python train.py --norm="rmsnorm" --schedule="wsd" --decay_fraction=0.907 --decay_shape="linear"
Each number is 500 + 40 x the weight over its row's rms, rounded and kept within 0 to 999. Layers, rows and columns count from 0. Numbers have three digits each. The size before them is the row's rms in percent of the matrix's.

# up: layer 9 MLP up, 1536x256, rms 0.0727, rows 1087-1186, columns 192-255
# down: layer 9 MLP down (transposed), 1536x256, rms 0.0643, rows 1087-1186, columns 192-255
up1087 096:463539479528533515537539523501479537496463473576389544453475444478501512460553598483385551523504541527515473565439556469468484455452415490517479569536455510591495507522516464511541455520466494
down1087 091:541528419506514449520554430473519501518468541475537475489491500464522520497479532495506534523470541492535390517510472590449512541449520461480521530479457460450520513522525446515508466498465516
up1088 093:489489451500576517558517486457481547500477570568467433523474521447502521500444549450456435465440527460550513500514486497475461510509481478546461504505541527540436562481539534531549518542449441
down1088 101:506526457512537475479579487486526521430478480524497418515517505497511478462509511491461527429449501481530600546448465509512509468500517517506591527551517499501546535463490509516464484497562532
up1089 107:431450510456546520538459517484519447489546495510537429487463424546461572453498506535487465529501498487547553503429548541513569507562554386441515535429507497508547442545559459580517473552475491
down1089 105:577565495509522522409485442420480490504484442540482467525545492437414473494474511498526563491451461563437546522429473512473501583539519467524506471501461532469512483407490581441468463491463488
up1090 106:514441472477500541506473424479598485445526423510470531526492489539530464434524485479444511524457520425495513455471560464538551492542548444535514514457494478490507504450504495490454515496567496
down1090 107:472526552524479549549491524493502495550418537473465481484529451440472517426533432525533485495471583466501468477449403522423474515501545455472479501456506477491544483512512542450503514543470541
up1091 094:493486481441575455472463458493450533602495519514503558482540590473423536564477534468426489529449538550520484543488605464522549492475514490559494486499496575514457593469439389531497475483542549
down1091 097:508466521484487521516508547376430453460468435438456482532482477409512477531493490476530531479537461562432543502463477461427531535500474518468550516515490521569448478393473465456510560496455528
up1092 110:521532480538473514517527440495464531533472536505400485508592513489530539510557568522416416546454508515512517536469472514563513579532481458506484463519449568491391514491620485504529502510560486
down1092 109:535453555455536426422489494511508537513401557488485485438501514477530511585539471478534470500474500453560498464450440465499511532523504565450516484515448533553514508451505504531489516487492503
up1093 107:483501511533519547517545549478469533559523564502510480483378496505436503484512533490535504550526403560575551519507554497544465516497505426555572570524502556498502427541494503492448554562516489
down1093 111:442478491520494539447495542490497523554517465489494585486445455525476495447473472486498501524498487554525461478523474573497481452556536436464533490525529535487462420491565494501508486509569453
up1094 085:407487444548499494516500500494480572527519496555447497518474506462499542479565531468430469487381514487492503527431496500548469555462505446477487547505508493504512526473446477529502554501484521
down1094 083:528445496461522451495495425565488508500515527511516486471494588447550545484491511465579533527512517479462483540536520517505464581535491565561508560420498533510585510467522556463531461542498551
up1095 118:494488516489435533455489492462441473495527517537510527551491464507457501464536573462425507486472478573466544473530464480504433531500496526529549541557529543526490507506521485495516530473558459
down1095 116:397497492499520558514483484431514511503499495523518521418507557526436495505497541462489552529491489471512548465487508468447455562476506480453479549470554501527444463450473458543479560490507500
up1096 098:469445473514495513433538458530568522484483502603502526426440443518469461464575559440455564557490486458524514552528475492495470461439493456527502554510486517512483498461510483494498525547523504
down1096 101:541565530552463524570455488536469475462483481504525481494507516503515506483521554465574606490565491519533535565518510566502525549390538518527473477504500444535482505565493509494465518465514530
up1097 092:465476479555476569434497542480472481519485536565459430480479472459494469469611471482509487535508489592523529466497534507477499519485447488473522484509458487471433429453509489580531514462474419
down1097 094:509546539480476481516492515478459574493446570435516492588494496510457495456417508556486523498511493483463587470414466522507500470495467530439469568506481506502536535489506457513587526454528473
up1098 112:492432529440485515527452505476570520447471471442451477428493497533481534414512572549424531555495484492531505425481477468502411535520535491449464538488567475476456512529536429481519510517528523
down1098 111:493497529473520463495433455532506465505517524578493446516457531551473483542502493422464428565520519484504487543518466444471462510571533529491461504538506466445494525480563491432509419553430463
up1099 104:492419459433496453496514516490534444458561568591527537483520476525446529498544491481488479498437578453557512499435513493468394472520448520526524469538531571453547483553477503493506450463571427
down1099 103:509483461525480398556505530474505498489486481401529392527550530515561488443454444469550505547476485475464561502534476514471531597450533457577473500527503506551481475522438477514513476486473495
up1100 113:442516475513513519458464574531562501520463531439508444452415505491503555416538593481445475530423457487543540537502478443557485557549556444552526556498491498507516450501515511490467511521494500
down1100 117:494480480599447494575495486522507514502527489383501488512511491483494577501469524509495460630532484484468469402451485493515511490521487473519512541422462431580519525486527569445497487383484467
up1101 100:518561500513494527565568566514575471501387453461517474478513468515476538466486488556505472504525532513466522544568464524514483516537499464488496506583452488480552426424467462482513454457532515
down1101 105:458472540411449516483584446515531506546534482459559510510502487484511517513465504535524452531456515527517472564512492550451509479501551528487511451447451417460464499456517546459512461422426504
up1102 101:426500448474430511436574486484481475488443409556483506529481545472493521520449439563459475527524474518459520501539487462557588470571432429509451478489469467560471475473488513524462518473516480
down1102 089:520513500522509461514548494450463470415513526445518470466492471474497479503479524485594490473561442562454496495516465487451555482526506535554512516456499490516445434546447475467413531491528485
up1103 087:428412517496463525523484467528483454520514522508527486465446567548560503452469474509530505507474555525467475517521540429472541456414457454543528508489483515566509547511488526540587477473489479
down1103 088:542514423512448526519449502487474502517498507505460473464541506460495508527508555513544488490468553508468495507513457517553537597460502495518454474519385451506454512433505467475593506546483451
up1104 097:510457474486446534441536481496473484520470536573506465523501590565442479463485472555526516539536518507531564424460511538569580548546455490484486534509502484548537512487479439483481503488556499
down1104 096:478451452546472487491515534468529435510514529570454448513448545431403481526547515438497488556566500520505532476511461613536438489481459539488475463476504488451550525526489488474507501521440521
up1105 089:414386397467472546459485480465478473513468557549544482484500512531471488521461507515520442482490507459455479479479509416498541482463472481496476561524513433545497417463478473500581545470481524
down1105 083:461518475520535457527468551477494486527569531581510451476480527497523468544439518532479537511457501488562388485510494488518481498506457481536478499445454465504469526481485473480576530527500509
up1106 106:515479477477539524524473502496531463514487515503473468529514468494463561418539525476399533467530525568586507464548557475509547529543507520531500482435456496580533477537497457548586515469459486
down1106 104:495493488552557442483496477572461548586510448481545514521488492430534567497518477535486531511542510551478458506486588480495461476514524596443576511508476509438481491470492488553503505469517517
up1107 096:472463515445565481512503544540493503504530501491520529543463532561501444469451523433477507485490423582550513492483506512499489468559485491524405540467517561519495468511500495438533602513562418
down1107 095:610480482420591515528581494461526460548500591583495476486470520528545437382501478511585475413425521493488540537508486451512452441484510537449503493425500498507472454456509480559512499576533505
up1108 111:482556486491530510554504561485519482453513504461407480480469473559477565510572521421469444509496611514458488518439483447470516499507481463466464537513503524501481494449502458479507429517528506
down1108 111:480486507483495535509507537442456519458490599518517512473471470555534456433584471511424476497484445468439431518440504510497525557481482515414539482466436494503525549517501471411466484496470484
up1109 105:434500535538503490535481509466510493498581515594500489414463474504520477515523533491478425563559552561457497448530461552467456448484489475549466500551539573448518446404460457550519481458552458
down1109 104:572525591535525499440485443546489466496491461447531506473480448508531453533423497428439471507531504442467460430510470480495533487520498464464494465552495514474479483473494509519554498534484492
up1110 116:487538489594470565453567453476524484481452516480542493472511547560467492501563571479534509549487480500512543496473560477567495471530510463536500536487477498567505552513543446496496506449492465
down1110 116:424511477535499479565562571502536525496559526527538515519476489499466497516440578462509536484473496532460486474525493547516584475521539495471551418502524494500557442474475417524477460402461480
up1111 109:475459431601503523440511431508529490443508501530520485464515458517464478492509509488392553579433488416473520495451500472456533462488543500590464441542463432479527489515475477540586462542547539
down1111 111:482463524506415506479538488489521490551432413514486533510483517401521476578516520424491521505456505486552438497478451536540513539477509465535508580465427485508491477465479503505503492569524513
up1112 113:471503458436450517497477581420550562553578484482468536514533521557550491541592572519506493531429535477457543504543529491587431527500530456448497518485483478501534562491475414480499494424468527
down1112 118:574441490536480408470506532463451509456555523470497485481488507483563494485458485520447555469520587500509394470468552498506490467467477543587551546513477531537510447511463566503512547509475525
up1113 104:461469493481488473505528491516463572478441582477483467466537527586519470501493521522434525508429525555532537509541597482533532512526570497531472558422455524469477552514585477476537501473546518
down1113 096:533550508449460528476462479456483573540525429434489576438445522503508533481442467579500466482518555541462460451532394463551546463440431532481479430545477534552502535470494543497502469504458483
up1114 103:484509566494522511494520488440473506490488524491521444477480489489518522476484504557512501551485456582499510497464475497479522539480451528517460543536513498500513458447554461494544502563460429
down1114 105:541527478506464447484527515445455467484492465532459482531483579477567525445482515509528488465555497539518511500503477460515505504495513471488483578477483466423477457489460501523479534503566500
up1115 094:548474450515500480512586495487547489481496558493501528468439511535510461528510464530495467520463504488499503487531545516521494481459489385564462558459549600462499504483436506557475499460541547
down1115 097:520440537493467482422510462503496447438484525542506484506522588494484496532451482526558532446531501526555569476547459571545582556439553543533450557499520547438557539528525537510519443545493556
up1116 082:511536427496573594496551457424455586540530503519521510514528563426509472515577540490526472498501511454514494534469516457573433507474501484454447467518556572557466514452497497524589519481450522
down1116 080:442466480514488444493519528536528508472421558497476378458477521515555510500432527476521548441510542479467542468543564461534503497485465482562518538475411460532511494547534464518517494413497532
up1117 106:498479455493521459475521562493474449559402507469491487515460538512476505509473483469457506498530487505549506475504420486539533510499490457572503543505417569523546451564468520500573554496550465
down1117 108:493482487436544506487464470465542513600523457489531535489483513553463491528493453501393566488455423537555548499493423512549514487455547454507453499504540479431554541448491457487519487597511546
up1118 088:505547490482542597522522540486535533471473480513516473505536524609494497528489520527472497548498511502465522515450466473477553463520529516517494521490521510504528543460476509546452488534575548
down1118 092:530491453506471451579515546508549584482468518473535423535513530467558494384381518476485507505510531542457525463558461491483461454453526566461496419544524484508552463494581602510557506498433470
up1119 095:416463443580532477482538539516512490441447563523467516452513426439533511507520443538450498560490510566510509520467521441432536505481432453552476444551577480494453428471525446528519485571591488
down1119 095:468422569549494439525484447488462460426505440498482486453474507490473474488466488543579506483487554481548524466566527485494502573486495440525491483490538459501556483495568531468505464493486545
up1120 109:386534512469455523518487523511528503473521528479478520460553490469507539441498530459505460503480483484554484474492533515516457470525534520555517461534553512492520488487471438484497486509520458
down1120 110:404505484570465513479457479539496552449473472459538473559521579522538554519518494558480530496512544502462541495552498522499503481457486531391431460547523474514558529500476474517514477467511524
up1121 095:530446440481472395536489499497491538491504561521428530520439606475491524461482499491522503500446491518511517510491415424553448460498500474609482484453558514530495535520539529544570535522540492
down1121 093:529432497575521470526418480525443549525510482502417522425469508448489444513433566536518480460472453432524499540464444475467518504485522504466511494423476502499476406518443418507554537506503469
up1122 093:489490457478503467470524469540502550471441527524525489487534439517406567516453553462438485598505494424484534530558471418510481549436500530481565502583452538497481568470511465433480529593562445
down1122 093:474552467508546476484473465552441467501508511562532470541463559516503492499486507463523506512454475478565521530492604492423558551535464446474538493453476496524470557445527565532537542507480485
up1123 101:489445530513391459475514498528474545491514564569503521441510501471500512514557503490446547550485525542528511528448515522599535527516474502553449513455454483470541452446532448477469486476544460
down1123 103:496505521458488475553509512465554449479521459535503453495467569493507538464559486456451495595505500551549532526512489468500486481495448481550517537478482541473564533537493561495466545472496459
up1124 091:485502481480497566452539457513483481558511511439503525519506434533500516448541492539533483476521467484513542536403530470506484455523559451521509537486530443489554517472561489581531477502524377
down1124 094:498567523429473498493476496485515500575555432478491535515540480554513542514503499476486494510569528527494488531469484553548454446473474494438549519517437532436472484463555449498507482473508496
up1125 099:476493500472452522448474515525527565538530496521496429500485476497504600479488489498495394491457469523508512444450494618490509527522457467487491519560465486553547427509519538529489538490419514
down1125 100:482468522508472489479465513448554541431479473556432543577551509508501464533515464490466469519421476551426528472520514460506528438400482440524508494503507433577454478520428484487473501536555500
up1126 097:512495479500506456574483522530511503506479528571454546541541608521523493442473523487497575507458498456495495457509513483484482523542455529449574522417385506585470438500528494507554557451518432
down1126 094:633471498495515522479479462508544492542528430525531452530504517465489412442424465457491515503521430530539512579529546464478496438532498540511485541519449581520519522494493459407491512458501464
up1127 112:471548554529577537465579502464527523547523507422460523469514472435504501405530588578398498551522537527463536433506545481508510489488479509583535480511457498505550431516481482493473596513495539
down1127 110:497527501468390464530549542560510520476510489481493513493545471454570518510539477437485452523556535544531543517491506517510430510553454418531416439548517546540513557524489530386504576456485538
up1128 104:496454500542549548557519477486509547535499481461512455542550526578487499406520512489475497559500499474502564467449525543547506480513524428534509507571494600504464437503466431488493559490544453
down1128 105:540524551515479490485463512494528584508507510492445517505576469491481516381544458488481487482504474546482539503476510521470564492481502524483490546439397477579536502430490544417521519525507492
up1129 088:455548484530481553536456506497454515462538489512531507488468455440584496509579451539526517561502485523528517478460529481531539542513543383502539520534458513477469456515520475464476458465460448
down1129 095:464536458459502469486462511523504513526491515458501530513554464414480470485580491495530513478513490571494466515430515473518474563541503446455522467564471531548450461556460505485533492469555550
up1130 102:512496412527508548469552572465486488523457505507536507538455495501505482516503495494472533521493493549569485482445495495554500492508496499570506531555494551481467488484458509485498462531469458
down1130 104:554525508551542472454510486492491553469429499456429501483531519498408486489502510552535457564522412573477579570508514444543433590506457487513467439473478476438463469562547568534476424527452571
up1131 105:433522423502484504485500466483503431538520445525450502508509561547511588412579507448460462527512525505500534443474486492483524478566490491545557458481490520581491539492511497552482557498487440
down1131 109:484446435509587532548489588456420472475477481526436473539555495443445524480505503496630429475514455479539540513571555542480500578502564506502445491481459476544470520514513513485533464542513440
up1132 101:511500501560528469519566469509513515466470591451452494472462595486500490468497447488508528555509491503485534545486525459517419465543513472536523506481495481438488503466511501515546448498578537
down1132 104:521507533462557460459451447467466536502460503408554516499501546534508511502498478552497534556465515541471496503443527501515422491433481458476512444459564460512509519534492533441458475464482562
up1133 097:478442493475470508466502452504508604479460496565454537519467594514427512514495525577485546510500475528509518459540529484508486476441488494550366489526513462559483440442471494545533458545464466
down1133 094:536472536420531505501472522467508529544468527520509537515545461497474503491440498461499494420561474480507619501563414486526527459470489506565527465502427574478509465563518461428451471529496529
up1134 105:500512491507585505492466465510509506461485502478490482503445576619455535533486556508518535505511475563509564521481539531541496482441529516538500531576530470477504481435492485603449427427464485
down1134 107:524514495529501491437502517453509564537542506500474563474570566518449500492575550448534559564500493456508461567435501566480505547464507555484553441493476469538550513467494467467462526436501521
up1135 080:525555520459563448459542506543478571511516500604460493573469545596496556476513484465525541452471543496481516502534473561500526561554525513511516493536504477591498513518576506521490520612481507
down1135 087:573495584553493449453492520521521518454556502492488535577473517504499522507520461498590479504506545438501617476486533528478519481533608508482500533490540541504573533566492513434467493495515536
up1136 108:392553480496525518502468497506485508587492532557487474502530589487435489477527497466498464482485456505524499490541500411578524492466391477493382481495526530434508515480549491584459501534504451
down1136 108:434454544453508489533528477525546491503538480515493445532537536517518433498525483397515523526583591486464533492568535466449478516525489479417476533457548420455538487515542482523528513493525480
up1137 101:494531530493433481523627431522482581434445510498537498500465588547474590484432479530441464545456432468479530541478560455499540511468532489492546496473482517520511502409476470553521508541522448
down1137 098:480527488551511553512462473523512529584494549478527507497553555549544492487494563503505526516544433502523512479544553514504526504520525501502485536433464512493513482479503504498484526467480485
up1138 097:515546487529489492398508534503506488539427470450497510492500554450502552525463518567491515449402430538505484544477579467517494546515552475501507560551491502551521441524511529495451421487530504
down1138 095:523493490468503474519487473499464541482519459496545514562442466486449529455469466448542484537524479481515653501500480516517498491391550478504498502536571496494473496466496551553555488503509470
up1139 087:422401422552513482522489465491477511540528563553506555546486540533455446489504576471476528510452515491631515411526545466574448454480525473509510494449512492535443405539489496501477510462470435
down1139 088:473501540524521584562526560525498521552461500476544516516476490551460495438410506442475511508495462509515443458500474477501453442480596500508526553502478514500429556543508522458500506549559415
up1140 106:501482449465439504542499496489540463536536495484415534452486482536486536484557522440367468504470542549499504516455459480556455505489524513524463481528577524527461467535598481513449493529510511
down1140 107:516529437498495490424501469582500489520501514490491530515473502448520456492467460490490464459489444451548446525546520523476511451530502559505467478459532510521511474447533506554487480535531566
up1141 100:438548519467476466487491481425559492518479447474410528471527489491456476439553472494517497497483453477441485456398439500539526468519547389510430490455581546531392532445490463492485528434503566
down1141 101:564470582509497446479460434506425475433483425555577541473522560491439447490545486532456502514498519501544588505487471560444526468456486508544498499553549470427511519523501523466505466475390563
up1142 110:497483447491553555502538392516477498416438533452501520501493540462520580443524544544480508554529472565507470514466485474517460469526501474529564512523480527490475544423434445527516500537527478
down1142 112:478480534379510579515544466420435473501525495476540539478524542519459557589501528527544454490527636497466441501606529435524549504463508516514502489485505490510450593490504503545534509487460517
up1143 096:488537443421511480498558474440547490509479517551516523487504549461407545460473534525454502518507572457528488576502491489558514460449543518514465441494529483465500591487500476523547470515478548
down1143 092:542508537437528442448494496526538459506504566521543509519519471481442480478474479522530467525508516482569528480508474432507488527445533541498469553531412484464497519551530533533550504476469452
up1144 103:526530529514530515417526460440511501457474492467426491473518424505526522557502483535464448503464447431489473551418481436483543539490500499490478551520418523508587500557520470569476481538487511
down1144 105:544433492474577478592479521410429562523456437557470502566509548519456548532491439514441497477521534589506489525500519510532531510547479507563470471480501487542537454493538528496471579575483467
up1145 107:509472488492452545484519500489472464521559449496464539522451406545527565492581518467482485536486502504470516510464431490469525467470486499541498422580517541493568401541549490532486514529513496
down1145 109:457518523453560500463521517509526434474528504535516555520455538544573431543519492448507552510464476508533475467473500578510486521459462539400491488473456550480546496502469486486495498509494535
up1146 100:492471423438442505471457558476463505497522472475557566502489590495506538490482541501522550564446441432443512509495457509591479533544514461542478569466480540532477578529511533520519452522489536
down1146 100:451548536503473516550414428528504551473426505458496505475488458465510459449548431515547490504518506516427579437407546558447449440466476542429494469469580537555494509542535496543484495484473561
up1147 100:501544535449428595460584417466594506472482510519503494467466539438497456524455481526557518473525490494516499496453521494460441475505448517503489513480468551537457448428460491510522426513479423
down1147 100:527487493469498435589515520521577521496538551549534476508526536543495491487494516516468475518532528546548534459505534504588468515540415477538411525562488393499476505494512435529516495516494440
up1148 122:490482457520460492434456539522524531528528526504435558483473529445426619508521511442419513621452428478507539462462528480445454511423485534505549525552461495593533533490520450558474558513540450
down1148 121:494469485547513516531526581477516430458528454398468461435494526580429500490498452515553555524489521446513507516414526493503477503497469503536540504503451432449456549531557459510475573518570469
up1149 097:433496412551487534466483493534541527531446513509486497533493472482500571481501493474471443530515510457465495512456531450487569512492504483565454487446484417473508544459510483441470508514600455
down1149 094:513515597500487517447496535488547471513497477456587582511455516434524405369499487538470462522442480470523546452535485464478541505469451538504527594464483559558516465435438479480408522528502479
up1150 101:550538539466451498506533416516528505536513515538459446532503513458550616503472521467512422461476496494533505549498457473538463514484472450511476518515557479503491573539571447559478541488546380
down1150 102:560505572563525524518527473463516514539487532466459545532511504503473414451436515478548522484558491537475459492506536474562556557528450475530518487491541491467470519558529537524435482426443460
up1151 110:455473537468563597478556394492521538430501554532472548470446473486517464554536552479452543571507410537525510487495573517474516497473482501526508453519540492507517385468520498542527450544559489
down1151 112:512518584490552548510527510519463468511512458531551523471429482465524510467501485416547477537546588495520482451497502477477422491523490454549451577534513504509455419473524523492454496545507530
up1152 099:451519548565537546455501464509468555492557495456471514502430519513433458521509507579486511542441449521544539431549545494595495534553492495482426550575503484517547533452513517464574440506510551
down1152 099:513482558529433461455510527551502498536538422605516527468477515525507475534479503464452520518589544499413463499475549455483449511500463521585521476589467428563428519532412480498510396586533469
up1153 104:516437481555558537502554458459459499518501545612495426570475446520439530433548497512549492492490559462472545497510448381496534532502473526522475509520455458426514396430484481561518447505522467
down1153 097:515507427590573445515551527456510524494419521513553507491513518408515470520483429503526498494537564523518484582529501514481504505590456536473515528528505449549411448580501489513424509534485511
up1154 088:481480461525497503437485394457552551498532509491496527508438539529470549581483478538518485525461535507510485518445509482471520486481500509521512553520553492556541531437504485664547568530526476
down1154 090:426473581491519507439528439471485457482509538469538549523555504502522488512482456488493540492546558456510559546486478512479544385457445492553525533498519512524438529465471489517528539431486596
up1155 096:482536422516472469485513507482500537508420529511491566548486472486393509401520492483472539531459492524461539550535483523454525470514475534556478506412517569509464556484452483588538511470520510
down1155 090:553470604515522528506513482500417458494497569482486501511477465465527492469540523552519452530457491544526511501557506486516532485482478527409518473513453442511538505434569463447483488566456587
up1156 106:419534530443577540480523507466476466519472600536524491475522494582518484503511551556516431495473473490514529491495547447528514533464471455588414469549458544467497481482499440493461473540529528
down1156 103:518514471529477438507513471500496574491530568468575519567589472446490490599468505497475466394505433497416423509476586556483608522463513523512488474497502469486528534537475491504476491506572553
up1157 095:465490475501454541490571533482511490493519517447469581473515438467465430450482526524414471568492449483494504487431516479476411469487437483482422534544471477530532534474461522526570482505579455
down1157 091:515468479451522550486478572466473423455524420511549549584544481563526467473459452445491487531504529447526513491449496406522502473472481466484435490494491421458513489479499507511478473529572484
up1158 096:503521448601499508450578443539476532471419587499485471522491480530426504519452442569523548564413479473499511496485511509604458447496458533509485516498511540566500518427509521570554522516529507
down1158 093:535447446470498490454452467534509562500540461534417509549542523490520525507548530513502456453504492462506445486523483496551512492526456416475500555450543486493386519472447513494547544492554453
up1159 099:487488558552441506511513465517516576536554505551486525476457558487461561457456540524518553512464485530550512455458474530505455468520504476476523461489563484563477477447509477536538490448517460
down1159 096:503535524525556486506453536466449534533458563526599495383548564501554483520537536475522539554454511479459538523559529533526500515554517441545480544511475497541452444519500468545482451540462559
up1160 096:476452553544525412528499453446478486561521492536505452511486558551474519542441507455513514494518443403468524441445546462485418467467520409489499467438545449578454478516513488518525488516517434
down1160 096:501507461475499541470515548561460470508489529518483467522471515501561482547537444537408536512541429614517475544458476529546478534507462458503514501464450395512455494515541475479501561476472535
up1161 092:497399473514500409433530438450536559506501466494476501504448526543395552501471530527427541542470479547533515433463508476492511538479495507514503545518478535491446478483513495539495526512534440
down1161 093:466480496459548543517581511482526516511455475531551531475495505540538463418596518561447541488497542487478566508489472462482553563535539465528442454487497516468420480523490480466506547424399484
up1162 107:540525456479468524542493541523493474521544468515514547528460476550513533484493500601445477508481538500537527572432534501488555479487476459549474561488467541537568407500540499508566589498489436
down1162 107:451599466575502553459530519520420476506521495490505523527480483506464476489499530496513548552475525529536532473502484473482545528477577475547537468482522539464496440542474489478571483510482543
up1163 094:515508501532546499471493470506499541538513585527526403521477452480469461519532501500494413516465499534572506483531471465474487525540416464547490484574471479463436458541500466577519522507525405
down1163 095:509543473580512448617474571467454418502585492491490491495585493505447467515501462460542510491455418474498506512455505577508459528518487568506519588471441434482479449506451478533478498440508439
up1164 101:518518547459551526558636518493521491478472473509433443431529503502494457395577470494497440515474556531501486473433498441513485510514490511488526500485476579505449547461561475527524500537560543
down1164 100:469525549535494494461513460572555492525487492463503537503478485426453480492527515517484404524461493515505469418449515425443489400496449469459607455463436514453516474531552487508452457514415439
up1165 113:443474477546509582443523523482500567426495524527459447416516533551505611506544476517508533512439525477535528448501470500567502562496446446536470487463472512421463462514512454514482523500528523
down1165 107:482454516523460466497543552502530393429540484484444458487469489452534517508478607500510451470488549539549432480502492519511543545463531530536466478473484477542528479517585521472412502564546462
up1166 107:449524425527521520430447540496531476554517535532481466472542498539434536434566537494519510512493491471530529458551452542481539551515377486610462483512469509479464555454579488518480570541489515
down1166 099:395503473422457504524422514517464434503507497506435499563522448531468483493448545471494460481581506505471490455447475576480479456483488537501471471589548547500492458545505474481507483486489420
up1167 109:503501522480462596468507471477533471510512478542498530526487474583490473554572482551507502530440537439448471538467448501463506448499407480507466593519510510526477479452529496503509470530506529
down1167 107:487531514498515521555438544513449440492528472457492474546506495484486469608520501602496518518551606556519524534580505463458454556425511518396479524453555512509433540496445511504479548453469497
up1168 090:459562447482437455536533448550436566536523544572442484532509539498452554513462529466448508445439520498486505466506534500490485553524533482502538516516411524500507474353504505565512592560508491
down1168 095:512479537503401492478477507549515451568530513485527479552570576551563514462485485587526456467541528465478514628498512465539458484458472567458461530462509471466509454530492511497517504514506483
up1169 110:499492509593429500494562524446499533514509466521508459416535506498477507555529512498528545495493448522533518504458545410489491557501482479502528472537560565549514462497461484522497467475500450
down1169 109:549435442534463437538541479451514456535494483576526542554581585544615498587455506556495525564499499543485560551519505443454459550475443450479474462537539540452482480513447462517539531484471496
up1170 099:518513476521449497571538399440517518509447474490496425527494514533477626490478473522398398487455535539575538512480497519460475527473495477451487587443514513541381459479523491512538564528536415
down1170 097:523595564630488483518480510454520506447461431430455480480515536434571589440541481479485437499466530490577519529464438491452444520496587466484536547443472554442509498486527504481450527533476433
up1171 100:556445526447521472528531522464505542483477498524525496524468550560536527486524515481472486522472524542492548520474477463553577503477531528573567456491445528467549395495568495533485567550512521
down1171 100:551537520470496504551474478417521585500482501486510450542475555451515553540483537515541486441494480489537521540437423488470514497535527532554522478508504482443492525550464531539505545514409461
up1172 101:502503440510433498550501546478479524534581492483486469459422512474511450518492545543426510523472578433483505511520508503516466523492543470501483526530487601588506458495424482500469474466487576
down1172 100:517485516501531499501506464348420500558427495549458512450492447509517510476520485463478541536545529480445511448516554503531469480502436449591480515461538459563561527533490488467515489470481430
up1173 110:518409442518555538452563497450497481571561502540430477486473475502488500463571491482442521485488469527526526480497483465484543535465492479511566521542550604469495450445483459540486496488528477
down1173 108:550530480516509455453468482537535484524421524456512482456542439449501516515501534467496517495564498533589494437487505496515487506526510505520482497524552487494466510420552375507499544545461480
up1174 108:409536495469445544492489544507537477466464597561460482423432514463450580485546536567517478454543531544554504433547554499484596499524418474518556508523513502502524451465544468521474490485446463
down1174 107:425488469431423473483504467525483528543533453529457518535571492534380451491454468475527484575499524449478526547512455438560553497433473528514499504519501533549541549539523479473519393462528488
up1175 109:445445444582426499500523489523499517530581478507510464537563559549534520502562534485387554566499557486444543480471565503543410510482520487465481485496538520471469482496501462511490513578482466
down1175 113:489518505510534456480505537541562503468482490538537567490484476466532442494478519507467497549482463483577390533480535525422522486484490460473485503516544465490466419449537597504429492511495476
up1176 092:409440487554497554428454447479483571570401553515456500553490437447499610412592503526488480447488534524533557518527516519472486435479466454525525539508497460508517480526469491477473464516539462
down1176 093:522504495448472473496462519482481474491509474479484514466518496488484431435501513524495519484540514520490509501471509530508512465495533466557488516453475479544528482570557461491548472502471443
up1177 123:468428479546487441475565450497549459550516538459527554506552489471447539425509528457414467597496471527440505461401474511495572494464522479467519534466555548579565602525525510555523499506543494
down1177 120:457478499485441440550464492441456458437572465462545498456444473491545436522487504481494481538565486535422452516490485488578473473581503514466469461487510522484500466585504575489469486466469506
up1178 098:502471485481417481565593510458565524489579520463517518465501566446471500536510491580467474491501507478563491439529496491454496472491516466472556482468494610485498499512551482520461482436654545
down1178 097:590498545462482512520500503535516453496590516519502400549499490472547444446482567566484464455567552514532506467549494505466519513446485427451515496537482512444510564538457453458575483519561570
up1179 106:528519515528500475568485549461502531468444506521476491437501476554519537439505481504503438523507547600549535499523529436522519490470517505544470504525566585538569534559503514454474559456499505
down1179 105:520443500514469503505467500563473532575533460513514532486516527528540473490404522535464483497525488549503551481504492487438596551482533453437446562549447487580495529607509502514487473513528562
up1180 112:495454434522499545514542459470581464483514543484513481471497510519468541481574487411423523590484555419554540466464544425533473497502469469534489563503521481487511518512580467452508505496507527
down1180 110:565467445468548550487441520494490467526526478438526524410498432436569512542535553493514501541499502482459477472552447440507516497504522480550492529572486583503461450470555537501490486407518491
up1181 093:434492474514424489433523491518498524470524509498464516489507464528519505496483483469462477631452457404433507430518506480561528473487455481542445535501471461484459531499456499492465530485530566
down1181 092:532517484582508454521448504565559492501532490472503565539482511459483463582495531507505424452521529530465501480507458569500492486515548505444552486500485490571458461513490502464493543500535492
up1182 091:506503468493550443514480453403520529532481570501512548524431563471499574526468491455452466534447565540470514528458532467548544479468549485548487524454553537531505464565578492578523538566519490
down1182 095:487527539457524548497532473412480517543482534426527560529510506536475470506521487493516478436614468511496495568514467505438446532425471524550461489476546565558511444542463429504553531484523483
up1183 098:487527476516554441400582462483503532438494459482507485528506507496549479497487541446492515502450472514565522487399502471485455547478528556503510503570422545500484550414572484514549452541593436
down1183 095:514563460509524554495576490486504464454483498617553437482513479444568448592483505505557487523596536533537474563440493464536480504443465497496469513500560523477498505518497562500488482501552458
up1184 116:514453524501445494539561472480454468525563419568467505502484548528499496515469521546514444554498576539461540476405611453578404499597548500530498560498545582492493534518463397463516551433503416
down1184 116:569543476564486532544520538501542476505474572508468447498481517501553520532490447530560583547484455475531509499514459559502571465502473580547516515527466444461488503468534447487539458499439566
up1185 108:493489523502467498477470537502567491545396517514445508482479565493428559421530527481431542544451488518504532461537491444558541512490483533515509542519440554496461503555468509490550533521492453
down1185 092:499445544516535521476495494504572548478546531579475447493549506557519495517474495436476547434473529520545453478547477507458513463490517463578479543444481504508444446489487470482522493409517442
up1186 106:560394476441476520499437497477543513481433470459478517476450500471408505440516475494492553583498473451430529473441486481540491488471518453545509516490459470578532478512543461522520523495446515
down1186 111:506520459502463497502480504424514464534540442443432554568503524543396534581461566479567529490544535506581574492456543430506469538453485436480448466503468412534529435508502564505611515519513509